Weights of a small transformer language model.
Size: 8 layers, width 320, 8 heads of 64, MLP 1600 squared ReLU, vocabulary 21699, 46.4M parameters.
Each number is 128 + 24 x the weight over the matrix's rms, rounded and kept within 0 to 255. Layers, rows and columns count from 0.

# layer 4 attention key, 512x320, rms 0.0593, rows 462-483, columns 0-159
[[ 95 152 202 104 182  79 123 108 146 157 129 120 127 137 127 133 123 139 124 128 111 121 128 122 120 142 128 146 135 143 128 128 129 135 120 131 124 122 118 131 116 118 135 120 110 122 119 135 128 131 121 124 130 109 128 132 131 129 140 129 125 121 122 129 118 129 130 114 140 135 130 127 132 123 135 134 122 141 117 120 129 152 133 128 126 123 127 125 139 132 130 127 118 133 126 111 120 141 127 125 113 119 129 136 136 109 109 120 132 111 117 118 128 124 112 123 119 135 124 127 132 134 143 138 127 107 141 130 118 140 130 126 134 133 148 121 129 138 140 120 130 139 122 119 119 131 127 128 115 145 138 132 129 110 123 115 154 125 128 141]
 [114  95 120 129 125 143 120 164 107  74 126 118 139 121 133 131 128 121 110 121 132 136 122 124 136 131 128 120 127 125 129 139 126 136 120 134 134 132 136 131 128 138 148 125 120 131 114 122 123 111 123 122 125 145 136 149 121 132 131 130 122 141 135 132 138 124 128 149 126 129 150 131 129 122 136 133 123 147 153 149 133 115 125 140  96 127 125 126 136 141 126 127 129 120 131 131 141 136 123 118 105 108 136 126 138 110 126 138 131 134 120 120 131 124 134 106 121 122 127 132 131 138 112 124 134 113 144 130 148 124 141 114 134 129 136 128 134 147 166 119 124 131 121 114 125 119 126 134 130 130 131 125 118 139 117 113 123 139 127 127]
 [140  67 100 150  77 144 133 144  95 132  94 133 124 136 121 130 135 121 127 121 143 145 115 133 112 130 128  96 114 120 129 130 131 131 132 125 129 126 141 123 117 130 136 122 136 123 127 138 135 137 139 126 136 113 132 142 111 124 140 127 132 113 127 120 133 135 120 132 137 154 140 129 123 130 129 114 138 135 120 132 137 135 129 122 119 113 126 138 136 124 103 129 130 139 115 128 122 126 123 122 139 124 119 112 142 151 129 135 116 133 140 124 130 123 167 130 130 133 133 128 106 125 128 133 138 107 121 117 128 133 138 107 141 129 126 138 118 140 154 130 117 117 123 135 138 121 134 117 130 143 162 133 134 122 122 129 142 134 128 147]
 [118 131 116 112 129 138 125  59 125 106 137 156 124 120 134 126 136 148 131 119 130 110 127 132 139 132 123 108 137 118 137 133 118 123 133 128 121 133 124 130 123 132 124 121 128 113 133 121 121 142 117 124 136 126 133 136 138 134 112 129 121 142 134 140 149 128 131 133 128 119 125 119 130 121 133 121 119 119 108 118 129 114 137 121 135 124 133 134 120 122 133 122 110 143 123 117 121 149 123 125 120 113 122 117 129 140 139 113 115 123 127 121 135 129 126 122 141 136 133 125 132 141 142 128 118 141 160 136 135 126 111 131 126 147 119 112 121 118 109 129 138 125 121 133 132 130 125 129 118 133 120 126 135 106 132 136 141 130 137 118]
 [132 129  72 131  77 148 142 169  87  92 132 121 137 109 128 127 134 118 110 131 141 136 123 146 135 126 131 110 134 126 131 134 125 141 141 144 137 112 126 125 125 138 115 126 126 126 152 123 137 128 116 134 120 122 127 143 134 131 125 114 128 132 136 131 127 130 135 133 131 139 134 116 119 128 130 127 143 119 119 134 131 139 136 138 121 125 129 117 130 125 131 121 122 122 137 118 138 122 130 132 117 135 139 118 120 124 118 135 105 127 133 143 140 137 132 136 136 125 141 137 118 124 116 123 117 129 117 128 144 116 136 113 126 142 120 121 129 135 119 127 115 132 125 108 115 111 138 129 123 108 132 130 139 143 153 118 121 123 138 129]
 [128 106  95 127  80 147 165  94 102 154 139 108 130 151 129 134 125 135 146 137 144 123 139 137 129 104 136 114 132 120 119 127 131 123 137 107 129 123 131 126 151 121 123 127 130 135 140 134 123 133 134 133 130 122 112 134 124 121 115 130 125 114 129 118 122 134 119 117 132 136 131 132 126 128 139 126 141 122 125 111 135 128 130 124 165 136 117 137 119 127 118 132 142 139 121 139 121 124 131 130 145 127 126 124 130 150 136 145 149 132 132 123 129 129 114 145 129 144 128 121 121 128 139 132 141 118 117 129 111 122 103 126 133 137 117 133 141 133 116 129 119 131 125 140 134 120 115 144 131 126 142 135 132 131 153 122 118 128 123 121]
 [107 104 103 162  89 171 113 118  90 136 127 154 129 119 137 119 124 131 129 117 130 136 114 115 134 119 133 119 125 125 126 117 130 120 143 138 107 126 121 138 134 124 131 127 129 140 131 136 117 130 129 119 123 124 127 132 134 123 136 133 132 126 130 134 123 136 134 124 121 122 136 128 108 120 128 123 129 119 125 118 136 128 125 131 161 137 129 115 130 122 123 124 120 130 124 120 129 114 119 128 133 142 131 126 115 137 134 136  99 140 135 122 127 123 139 153 126 129 119 121 124 140 141 126 136 119 126 126 110 144 146 102 140 135 116 119 141 131 115 131 119 131 133 139 140 115 141 125 133 132 149 120 116 135 131 128 127 123 125 119]
 [137 177 193  98 210 107 126  92 193 125 134 100 121 125 121 133 120 133 142 121 139 113 122 115 140 141 124 153 133 136 131 137 133 124 129 135 120 128 125 137 137 131 116 115 125 133 120 106 115 127 133 126 117 153 131 116 149 143 131 126 131 130 123 126 117 140 115 129 111  90 104 125 136 123 130 121 113 130 123 131 113 123 128 131 134 130 129 131 121 133 140 120 122 124 136 130 125 134 114 132 151 136 109 142 140 102 132 122 145 115 126 126 115 137 120  92 144 137 122 123 126 138 136 127 120 130 136 130 120 148 143 173 127 119 132 130 119 124 105 139 139 126 132 124 125 148 135 134 134 127  91 141 129 114 130 141 138 135 130 114]
 [133 107  65 124  87 174 149 124  95  93 111 153 141 121 125 126 147 137 123 121 165 122 125 132 123 128 118  98 123 105 136 139 119 131 147 134 129  89 131 115 132 157 126 114 125 119 130 125 126 132 110 141 138 135 131 126 129 129 114 130 124 145 132 108 124 132 138 147 129 149 126 119 111 132 132 131 129 126 110 126 139 112 133 118 126 131 140 131 110 138 134 131 125 130 120 117 120 141 119 134 133 117 118 119 143 142 137 106 135 127 128 135 136 144 114 125 126 132 127 128 110 127 119 115 122 127 135 109 144 130 116 133 122 125 123 124 129 112 109 128 135 111 114 127 142 131 121 120 147 110 128 122 132 127 162 133 125 143 133 139]
 [ 78 128  69 103  86  70 122  65 150 144 129 138 140 119 133 109 140 132 123 132 125 117 131 139 123 140 111 124 137 108 126 108 122 128 127 127 122 135 121 130 118 142 142 134 117 114 145 115 137 133 131 122 133  98 132 144 134 128 122 142 132 120 135 119 129 135 138 135 132 140 132 130 131 130 116 129 135 141  93 115 132 124 118 122 159 139 120 142 122 123 120 141 128 129 132 132 119 143 129 136 139 117 117 132 126 139 129 118 137 140 128 131 136 129 114 137 114 134 130 123 139 128 135 120 126 124 132 134 133 128 122 162 130 133 121 122 130  92 102 135 117 129 126 120 142 115 130 137 122 118 101 125 134 114 113 136 117 117 117 132]
 [133 104 138 178 138 141 128 113 124 135 144 142 129 133 113 138 125 143 138 128 124 128 105 128 133 118 129 113 116 126 131 125 133 112 121 116 110 122 146 126 133 146 132 103 134 136 140 142 120 133 122 143 138 140 126 122 124 109 122 130 126 113 131 115 132 121 127 131 121 145 135 122 115 124 122 122 125 126 143 120 137 135 113 130 200 135 120 127 116 121 120 142 129 131 127 120 136 124 126 137 122 103 133 127 126 140 126 117 143 141 128 123 127 129 125 148 133 146 124 109 122 132 106 125 134 134 126 116 111 135 139 111 122 114 138 129 120 141 119 144 131 123 121 149 140 133 124 136 134 125 131 132 114 125 142 138 125 129 132 107]
 [153 125 148 133 200  74 134  79 153 132 101 140 130 124 115 118 133 133 150 114 148 117 123 120 127 149 112 123 128 126 127 130 131 131 113 134 119 111 129 137 113 134 141 118 128 120 118 115 123 134 136 113 122 142 124 118 143 141 141 141 130 132 118 119 137 138 132 138 109 125 122 133 135 127 119 123 125 134 155 147 135 119 123 136 150 120 120 117 112 126 126 132 112 148 139 132 120 140 134 147 146 117 116 144 141 131 134 109 157 132 132 135 119 135 127 106 121 128 116 113 132 141 117 126 123 138 150 139 123 120 164 154 131 118 127 135 143 121  96 132 144 117 134 134 141 121 112 140 149 144 106 120 122 118 106 142 143 130 130 147]
 [160 143 140 131 126 156 137 151 118 106 103 162 131 116 120 114 125 121 139 132 115 118 123 135 121 145 127 109 120 114 105 131 131 147 120 140 127 100 136 146 129 117 128 113 135 129 131 152 139 126 120 133 110 138 106 138 158 132 121 125 112 123 121 128 134 150 133 112 143 143 147 137 122 140 114 124 127 134 142 125 112 125 139 116 148 132 141 126 140 127 124 140 142 118 125 126 139 130 129 129 110 123 119 122 117 130 129 132 142 123 158 121 121 144 164  85 136 124 113 127 121 120 124 137 116 101 122 138 103 122 115 138 128 137 129 136 125 133 146 144 130 129 116 123 127 104 126 116 144 121 139 127 123 116 142 130 132 119 141 136]
 [114 179 152 102 102 182 143 128 158 150 102 107 125 145 126 117 124 137 115 129  95 121 109 132 122 119 138 140 138 109 124 143 109 151 146 140 114 146 140 115 112 136 122 118 127 127 143 148 153 129 129 120 110 121 124 132 140 126 135 112 122 108 125 122 147 139 119 126 154 123 111 113 127 133 142 127 113 120 108  72 110 121 146 125 137 133 151 132 126 130 129 146 128 104 124 136 142 149 145 121 129 107 123 145 113 147 139 139  99 133 140 132 116 120 126 133 121 130 130 129 102 118 106 151 114 104 120 149 119 138  99 146 128 126 124 115 133 105 128 126 118 126 110 114 155 143 144 128 134 113 158 121 136 107 135 133 130 129 124 132]
 [108 122  85 157  96  33 151 185 155 116 109  82 124 127 131 115 131 118 134 116 105 109 128 129 134 146 116 147 108 124 121 121 116 142 115 125 148 117 138 139 106 129 118 122 138 125 117 138 132 131 118 119 126 103 138 124 120 162 141 141 144 150 116 135 143 139 135 118 116 128 122 136 136 127 141 137 130 135  99 127 109 130 114 138 152 138 123 103 111 129 122 141 135 135 143 144 147 131 120 142 157 140 101 123 114 115 125 118 162 121 141 120 126 134 128 144 120 130 126 115 140 110 144 114 134 132 130 125 116 135 119 184 115 119 113 123 109 159 135 130 136 139  97  99 139 116 115 141 131 130  70 130 129  79 124 136 115 154 115  92]
 [154  92 155 142 157  90 141 126  88 171  85 155 110 107 134 116 115 110 124 123 152 136 110 130 117 141 122 133 119 131 123 117 131 128 121 128 111 106 133 125 137 140 128 120 120 128 127 125 145 127 140 125 138 190 118 134 114 115 141 132 123 115 147 115 117 135  90 130 136 150 129 134 126 124 128 143 132 138 154 130 140 145 124 129  63 128 111 114 125 130 128 123 116 133 132 109 126 135 139 133 146 129 122 134 131 111 119 139  90 121 135 131 126 131 148 118 136 130 134 107 137 139 117 115 131 121 130 115 121 137 167 134 128 113 135 130 120 133 114 122 117 119 132 146 122 110 132 147 128 145 114 134 124 122  87 111 131 126 143 146]
 [151 154 154  78  83 146 136 148 105 125  61  48 136 116 135 122 121 114 101 121 179 135 133 129 134 121 136 174 139 122 148 138 124 156 131 139 136 104 114 122 123 108 107 136 136 143 120 138 127 135 105 125 124  99 127 125 100 134 142 122 119 148 126 141 127 139 149 133 149 138 115 123 122 153 117 125 120 114 116 127 114 147 150 113  26 129 127 119 136 127 137 128 137 100 119 130 131 124 115 113 141 149 132 115 137 114 121 132  96 101 119 131 125 123 136  68 115 109 135 169 115 123 165 132 126 113 111 117 141 128  47 137 126 156 133 143  94 135  96 128 142 132 117 116 100 125 122 123 134 119 125 130 146 144 136 110 148 115 112 120]
 [ 71 133  69 113  38 152 140 167 107  88 116 118 131 134 130 120 129 135 112 139  99 135 133 127 113 132 131 128 136 144 131 128 127 141 135 117 121 135 131 134 131 119 119 124 131 133 133 132 140 114 126 130 137  99 135 129  92 132 131 126 125 141 128 125 115 133 123 129 143 148 136 120 125 134 133 136 129 120 114 122 127 139 138 119 132 129 124 122 125 135 135 134 124 125 124 127 128 130 114 116  98 151 126 103 132 134 120 123 121 123 122 126 136 131 137 147 135 130 141 141 121 111 150 130 134 119 121 120 132 142  97  98 120 128 129 127 115 132 145 120 111 131 111 123 111 125 130 120 135 121 142 129 131 124 145 115 121 127 131 130]
 [128 145  97 137 126 133 113 191 101 129 177 218 110  93 113 122 138  51 154 121  99 124 126 129 128  94 125 128 127 126  91 160 116 112 141 129 121 157 143 159 136 114 104 122 116 135  88  75 119 142 131 132 153 107 125 156 130 116  95 154 122 148 157 144  75 126 112 140 102  78 154 140 147 121 141 147 115 122 170 119 124  91  83 113 138  94  96  99 135 151 162 116  96 166 123 104 146 135 147 146 106 148 133 145 127 127 114 184 150 137 122 133 143 155 161 148 141 119 133  55 169 126  87 116 145 127 104 133 124 127 169 156 126 155 125 151 108  98 156 132 146 123  93 108 143 139 107 126 166 114 109 128 118 174 136 143 152 155 182 139]
 [ 67  80  66 114 198 132 150 119 119 150  78 188  90 130 119 145 164 131 127 113 143 116 155 146 113 103 104 174 120 131 105 170 109 122 160  92 146 119 131 137 140 130 157 141 134 113 130 135 130 136 106 123 141 130 126 121 102 111 173 130 136 141 115 133 101 134 116 114 164 171 120 128 142 105 136 128 137 130 118 127 118  91 112  93 115 163 105  97 153 155 139 145 156 133 119 137 140 158 108 136 158 112 121 166 176 135 135 157  76 154 145 134 163 129 101 199 114 125 142 120 131 122 118  66 137 126 107 131 144 125 149 119 113 119  90 115 101 114 128 143 142 106 110 113 123 139 124 130 129 158 139 149 141 123 115 130 111  65 128 135]
 [ 74 150 143 215 117  95 166  75 108 128 164 124  71 158 136 153 180 107 139 116 128  99 130 122 178 140 151 132 154 172 137 130 114 168 109 140 122 171 130 142 139 100 145 157 167 102 125 179 129 102 139 135 140 127  88 110 117  93 157 129  94  78 104 127 102 111 121 111 123 138 130 119 162 140  96  90 138 162 134 136 117  79 107  76 133 140 140 102 152 160 139 171 128 103 126 143  96 146 110 123 101 143  91 110 119 182 148 153  61 106 105 124 113 125 181 109 116 118 135 110  95 161 187 118 120  98 181 137  75 128 144  93 124 145 133 108 123 122 110 157 138 125 171 155 108  86 139 142  74 120 100 143 148 149 224 100 143  83 138  93]
 [131  87  73 160  48 193 120  79 126 110 111 145 111 141 142 139 128 122 156 105 124 111  76 140 138 130 125  96 126  87 154 101 138 118 119  99 151 215  86 158 109 126  62 134 119 133  94 142 111 111  98 102 145 176 134 122 162  88 166 159 124  62 173 125 124 147 156 100 104 162 105 160 150 153 159 145 123  80  81 118 133 129 118 115 104 150  97 125 128 135 134 145 135 130 116  93 115 125 116 194 128 122 122 141 145 122 131 162 145 143  98 155 153 102 102 171 188 107  88 131 110  75 148 172 162 139 131 115 171  95  59 128 148 113 126 126 147 101 121 159  77 139 118 165 157 162  98 135 151 133 110 136 133 120 109 127 143 108  94 149]]
# layer 4 attention query, 512x320, rms 0.0594, rows 463-483, columns 0-159
[[111 149 127 150 154  82 163 139 176 160 128  67 138 134 114 118 137 111 136 127 155 122 132 136 131 115 123 151 131 128 121 122 127 119 122 141 120 120 119 119 125 136 131 141 124 121 121 118 144 135 142 128 137 144 113 137 135 138 113 133 129 145 143 133 107 148 113 122 139 123 129 139 128 110 130 137 131 139 137 109 123 144 114 111 124 132 127 122 121 137 125 128 134 140 123 134 139 132 140 122 141 142 119 126 100 115 142 142 143 128 125 128 131 149 122 161 134 127 126 126 118 115 118 118 136 134 131  98 117 129 147 138 146 130 111 127 116  91 119 127 127 131 135 150 124 136 124 121 106 124 128 131 139 135 113 124 124 123 110 137]
 [138  90 122 179 149  81 127 130 137 134 118  53 142 111 129 121 117 144 120 136 133 126 117 144 124 124 134 184 106 131 115 142 129 130 128 131  94 139 130 126 122 110 145 130 119 132 133 121 135 152 135 128 133 131 130 136 134 116 122 138 129 133 123 124 100 131 140 126 125 165 127 125 131 116 145 159 126 136 135 130 126 155 116 137 151 128 138 128 124 145 122 132 122 128 142 135 122 130 114 123  90 116 128 126 101 112 126 123 129 138 141 139 125 133 101 178 112 120 114 132 126 137 144 131 126 135 133 138 114 124 113 131 122 110 148 105 107 110 140 145 124 125 119 132 130 149 116 126 114 137 104 138 122 117 109 131 132 133 111 125]
 [143 157 109  99 100 147 109 132  77 117 156 156 130 151 126 128 109 123 105 139 121 134 137 128 113 131 149 121 138 136 115 115 146 151 111 112 155 122 136 127 126 123 121 119 128 148 132 150 142 121 124 120 132 113 137 123 134 117 148 125 134 123 116 123 141 117 135 123 128 145 122 140 128 142 130 112 135 109 120 132 122 145 134 122 141 134 145 119 135 131 122 125 126 112 116 141 117 119 143 142 144 133 136 127 137 133 118 133 105 115 118 122 124 140 128 107 126 127 143 143 133 133 113 130 133 136 109 147 118 151 135 119 117 118 126 137 162 139 135 120 132 114 133 128 129  98 129 112 137 133 134 145 136 121 170 119 115 116 121 132]
 [161 125 135 157 145  71 190 152 170 105 141  66 139 131 116 122 142 128 132 129 147 136 127 136 125 125 141 121 121 115 115 125 132 131 136 135 134 145 104 134 124 140 149 113 114 125 115 125 126 127 146 115 137 144 118 144 144 116 118 140 126 137 132 120 142 136 111 122 142 103 124 136 142 125 115 128 131 128 139 120 127 120 123 119 130 128 132 139 121 132 128 147 126 130 115 135 127 132 135 124 121 118 120 127 114 131 143 144 147 119 108 117 127 121 130 173 133 137 123 130 121 117 101 119 145 148 139 100 136 141 139 136 144 131 117 125 110 114 129 140 121 126 130 139 113 148 120 129 123 124 124 129 118 136  87 128 127 137 138 119]
 [129 126  89 122 116 123 139 120 123 143 134  90 126 134 134 129 126 120 106 128 104 127 127 124 111 124 134 154 127 117 145 125 133 145 132 150 108 158 144 121 123 136 145 124 123 136 135 120 129 136 124 125 134 131 142 128 130 120 129 136 134 134 125 136 127 131 136 119 101 137 131 127 121 126 113 140 102 127 111 131 121 137 127 152 135 128 124 125 129 110 126 117 126 122 131 135 132 116 122 123 121 131 138 138 109 117 110 113 133 125 120 139 125 137 123 150 102 132 124 138 126 130 137 142 122 111 132 133 117 132 153  99 134 111 134 130 118 127 141 125 133 118 121 114 119 122 139 130 139 140 137 122 126 111 123 123 132 130 101 134]
 [ 99 157 100 143 107 104  83 100 120 131 143 102 123 147 129 131 117 147 119 121 117 124 134 130 113 132 121 178 110 122 140 143 121 151 142 117 112 163 137 123 125 135 156 134 118 124 141 115 132 150 130 136 127 115 137 128 116 136 122 122 129 150 130 123 110 126 131 105 119 146 109 126 129 135 136 146 128 150 132 131 115 131 128 138 136 131 127 128 135 143 114 133 153 114 124 134 129 120 115 116 141 136 135 130 101 116 110  98 143 129 140 139 120 149 123 179 114 117 132 146 134 125 148 148 135 139 122 139 111 126 128  79 122 132 145 120 132 106 141 119 124 115 133 116 130 140 124 133 120 151 126 125 129  96 112 135 124 122 102 134]
 [ 47 185 151  75  92 183  99 133  88  91 120 255 124 147 131 136 120 127 118 126 108 118 128 124 122 136 144 122 140 130 128 117 134 127 116 116 150  93 134 138 140 121 113 117 160 142 123 156 136 123 129 132 119 122 125 140 125 127 137 129 137 128 122 140 132 112 141 137 149 151 122 135 150 137 125  95 143 118 127 131 124 143 134  99 146 128 133 121 146 121 128 117 124 111 126 130 126 143 136 129 121 130 136 111 161 136 116 106 114 117 106 128 136 129 145  78 115 128 141 133 142 155 148 124 127 133 120 155 125 120 113 116 126 133 138 138 154 134 150 117 152 130 152 127 129 104 126 121 141 127 142 123 134 129 191 112 115 109 117 120]
 [136 132 149 103 107  90  98 137 125  80 152 190 138 128 119 132 126 149 124 136 150 126 131 143 140 127 154 152 120 129 134 122 144 125 121 108 109 155 135 136 120 112 132 129 108 123 117 141 145 143 134 114 120 139 124 142 139 122 122 136 122 145 102 125 122 126 129 104 146 128 136 152 130 137 124 126 127 121 117 111 119 150 124 115 163 126 130 132 141 141 136 138 134 112 112 136 128 151 137 138 122 115 133 117 119 111 123 121 151 121 128 120 132  91 131 160 111 130 126 141 153 152 107 131 130 132 151 130 109 144 108 135 110 116 134 128 126  99 129 143 137 115 130 104 111 134 128 138 143 123 123 124 128 119 121 135 123 122 113 119]
 [122 156 117  92  99 182 120 159  84 159 155  97 111 135 129 131 126 110 118 148  99 136 142 131 138 112 139 132 137 133 135 138 125 137 118 137 156 121 131 121 128 118 118 110 123 145 111 145 120 124 141 122 122 125 150 112 137 115 137 109 128 120 106 137 135 117 140 120 113 143 141 134 150 119 146 104 102 124 102 131 132 119 126 144 145 124 149 131 125 129 127 128 102  90 129 119 128 111 123 137 140 148 122 113 154 134 125 127 144 143 130 126 118 127 127  96 106 132 129 139 146 114 140 141 140 131 131 146  92 127 136 122 112 108 136 120 140 156 139 134 153 121 104 125 131 115 128 118 136 130 107 120 131 141 138 121 134 132  99 153]
 [112 200 112  56 125  57  41 158  97 141 178  88 119 167 140 114 127 140 105 120  89 110 142 133 111 136 139 142 138 122 132 111 127 148 139 136 131 160 128 116 123 133 148 138 120 131 134 117 111 116 109 128 126  83 150 108 130 138 114 128 133 145 111 134 128 129 130 117 107 164 114 130 117 144 139 142 135 129 101 123 126 128 129 145 143 147 143 151 131 121 126 115 134  92 130 128 137 128 117 127 160 110 129 131 106 119 116 105 137 130 135 132 112 144 130 155 120 112 130 140 151 115 168 147 137 131 120 124 108 136 121  88 150 125 145 123 143 142 130 116 134 146  94 106 116 105 133 127 148 137 139 127 143  96 128 145 127 113  84 128]
 [ 97 125 143 119  89 201  89 124 107 134 119 191 134 142 138 136 119 126 112 129 109 131 133 120 127 128 115 128 132 131 134 115 127 114 137 133 118 102 137 126 115 126 115 131 150 134 136 146 120 127 108 125 124  91 120 126 134 123 123 115 136 104 132 145 139 116 137 130 118 139 122 125 127 137 132 114 125 124 128 112 112 138 144 131 143 127 127 118 145 124 124 111 112 106 120 142 119 122 142 126 133 123 143 127 113 124 130 102  93 120 115 146 118 146 124 100 115 133 146 116 137 146 158 147 107 131 122 142 122 122 126 119 136 145 146 122 159 131 164 119 147 123 134 114 109 114 136 126 131 143 137 137 125 132 170 121 135 115 116 132]
 [ 91  69 123 191  65  69 135 166 105 157 100 123 135 144 137 124 123 137 106 117 123 132 143 116 121 129 129 178 134 140 146 135 120 126  98 144 135 149 139 106 126 108 115 119 157 117 132 117 103 139 131 150 152 116 134 118 132 120 122 116 124  99 137 115 129 115 112 145 103 160 116 131 116 132 151 136 137 141 132 123 134 132 127 128 142 120 129 153 126 126 133 115 107 123 154 121 126 130 106 118 119 104 131 137  93 125 138 106 147 139 121 141 116 130 127 149 119 128 118 135 142 132 138 138 153 143 163 113 144 117  93 131 126 117 154 105 150 116 114 141 153 129 120 130 132 152 121 129 108 154 101 100 128 124 109 141 149 126 110 118]
 [144 158  79 146 121 126 138  57  91 125  66 182 147 104 139 152 124 157 119 126 148 133 135 133 130 138 150 148 107 117 128 132 133 136 114 105 123 112 124 151 126 117 119 100 122 142 113 117 124 134 125 116 123 173 118 125  97 133 134 120 122 124 115 117 139 111 137 142 115 143 133 122 133 136 118 125  92 136 137 140 115  89 125 134 116 129 125 140 142 119 125 144 135  99 142 128 133 138 122 119 125 126 120 122 106 120 120 107 140 139 129 107 123 126 147 146 120 147 122 120 116 125 126 120 155 121 138 154 125 139 143 103 116 124 143 118 136 150 105 139 149 128 136 131 130 135 111 147 143 120 110 131 140  99 124 150 127 130 120 126]
 [135 168 122 124 101 215 142 158  69  89 142 128 138 120 131 123 115 145 123 146 112 127 126 121 121 120 127 119 151 134 129 138 106 130 133 113 142 125 141 116  98 124 140 118 126 138 116 149 126 112 125 123 113 142 137 122  89  97 166 115 139 106 129 129 108 129 156 113  97 140 133 145 142 154 122 121 132 126 128 146 141 110 133 140 146 123 139 152 140 130 130 125 118 126 130 133 127 101 121 122 108 135 134 124 138 144 129 123 130 127 118 125 131 125 132 116 135 142 120 157 135 168 137 127 130 133 133 151 118 117 142 111 116 111 130 126 123 158 119 156 138 124 131 121 121 104 155 131 123 134 102  97 141 117 158 126 108 103 143 133]
 [ 99 133 130 129  89 110  91 162 130 172 114  60  86 126 113 150 104 158 154 141 111 143 124 107 136 120 110 127 120 128 111 121 134 131 130 142 124 142 119 144 127 130 170 130 146 152 154  86 129 135 127 139 145  78 122 114 167 155 143 133 131 109 127 109 137 147 133 150 120 123 118 102 114 109 163 129 118 131 127 112 122 117 113 128 113 119 133 143 123 133 140 135 126 126 138 139 130 161 108 105 152 107 121 137 136 142 143 114 114 143 124 149 120 122 151 111 159 106 121  95 140 118 106 117 114 127 133 128 133 120 117 144 136 128 128 119 115 153 116 126 122 134 157 148 138 176 115 112 118 156 135 120 120 135 160 170  88 151 142 139]
 [126  77 153 122 147 104 121 109 199  57  92 230 133 103 127 141 134 145 129 124 167 136 130 132 117 120 134 125 116 165 110 157 129 115 125 117 142 133  99 115 135 115 109 129 133 129 138 121 107 121 130 138 122 124 122 147 100 133 126 124 123 118 124 117 122 139 134 135 147 123 135 133 122 120 106 137 154 125 135 116 120 111 131 119 127 124 122 121 128 129  96 148 107 171 122 130 120 139 142 119  96 135 149 128 159 133 139 111 147 136 122 105 138 113 119 100 126 150 143 137 111 136 110  93 122 143 133 131 137 139  99 147 125 125 114 136 126 131 136 149 120 130 153 132 133 141 147 144 131 113 119 127 109 139 103 129 120 145 141 111]
 [132 219 123   2 171   0  28 126 148 190 195   0 122 157 126 135 113 155 150 108  50 107 133 149 134 122 151 114 159 130 113 106 121 165 130 142 134 203 153 131 113 132 155 125 109 135 130 112 154 136 154 115 150 111 142 121 149 138 117 139 125 145 110 138 100 141 127 106 106 110 117 132 125 132 154 124  75 124 102 110 130 153 127 140 164 129 147 131 128 130 152 123 144  39 135 131 138 111 112 111 142  94 130 119 114 116 111  95 115 120 120 140 111 120 148 203 109 110 130  89 170  96 149 146 165 117 138 122  91 138 102 144 142 137 145 119 122 114  74 136 134 127  79  99 121 121 104 128 160 102  73  99 159  89 104 148 115 125 106 117]
 [170 101  96  99 194 117 113 163 139 133 148 166  94  97 111 133 174  80 157 120 137 143 137 139 107 104 110 118 123 117 102 178 111 123 165  98 139 120 142 129 140 113 129 166 156 133 128  97 114 139 113 125 137 122 121 141 114 125 138 128 120 109 136 158  93 139  96 119 153 111 148 137 154 121 129 157 122 122 153 101 102  88  74  54 120 148  97  88 161 176 166 118 153 159 122 118 144 149 111 124 129 113  93 156 160 167 139 203 101 171 158 143 159 134 105 172 136 124 145  89 148 109  98  60 147 126  93 102 129 132 166 165 138 128  89 117  90 105 120 164 148  99  97 109 135 167 130 136 146 150  59 135 129 138 129 135 111 109 148 139]
 [118  54 146 143 179  91 212 126 173 133  82   8 141 144 122 119 139 186 108 139 192 138 134 130 138 153 114 109 107 137 155 115 122 144 131 109 143  94 130 109 124 157 162 142 121 115 162 175 129 115 117 123 106 154 124  99 114 147 161 104 128 131  97 102 159 131 140 112 171 163  98 121 137 125 101 131 160 129 103 121 122 117 168 126  95 156 148 119 122 134 104 132 183 133 128 142 118 161  81 115 178  94 108 136 116 148 147 105  89 133 147 125 137  81  99 153 108 113 133 189 116 155 121  93 106 129 146 115 135 122 114  93 136 106 120 105 114 162 133 132  76 125 153 159 119 129 165 137  68 176 168 136 123  75  50 113 101  73  70 129]
 [ 50 129 110 211  32 105 123  73 135  81 128 187  60 155 150 162 155  95 158 102 115  89 101 136 155 132 157 107 171 128 159 114 134 146 105 128 121 229  99 161 130 107 122 155 142 121 104 155 108  89 108 101 158 151 107 111 135  81 176 151 115  27 137 138  96 119 137 100  92 136 105 156 160 164 132 106 124 107 129 135 112  92 102 100 121 142 108 117 149 149 134 195 121  98 112 136  93 152  89 176  90 137  95 128 138 126 133 154  71 121  77 147 129 121 174 139 146  86 104 128  89 119 192 152 158 120 169 149 134 110  95 111 143 134 131 118 146 110 134 175 114 126 153 162  97 113 112 147 114 119  95 149 152 123 206 103 150  87 103 120]
 [255  59 100  75 104 106 153 114 165 108 108 111 159  98 140 105  91 122 136 116 124 130  77 145  98 133 112 100 101  75 126  93 143 123 122  83 148 186  93 141 108 123  44 136  91 132  80 115 110 143 102  80 135 162 153 139 150 132 144 150 140 105 182 138 125 148 144 106 100 118 103 143 125 142 162 175 122  72  82 102 149 181 124 138 110 131  80 161 120 111 154 104 157 122 123  89 128 121 126 170 149 117 147 137 152  67 111 143 188 160 119 144 152  98  53 187 160 117  96 138 141  74  97 171 159 150 107 114 195 121  41 140 136 101 137 138 148 114 146 135  79 142  99 137 174 173  98 128 178 141 129 115 112  92  22 132 140 158  84 151]]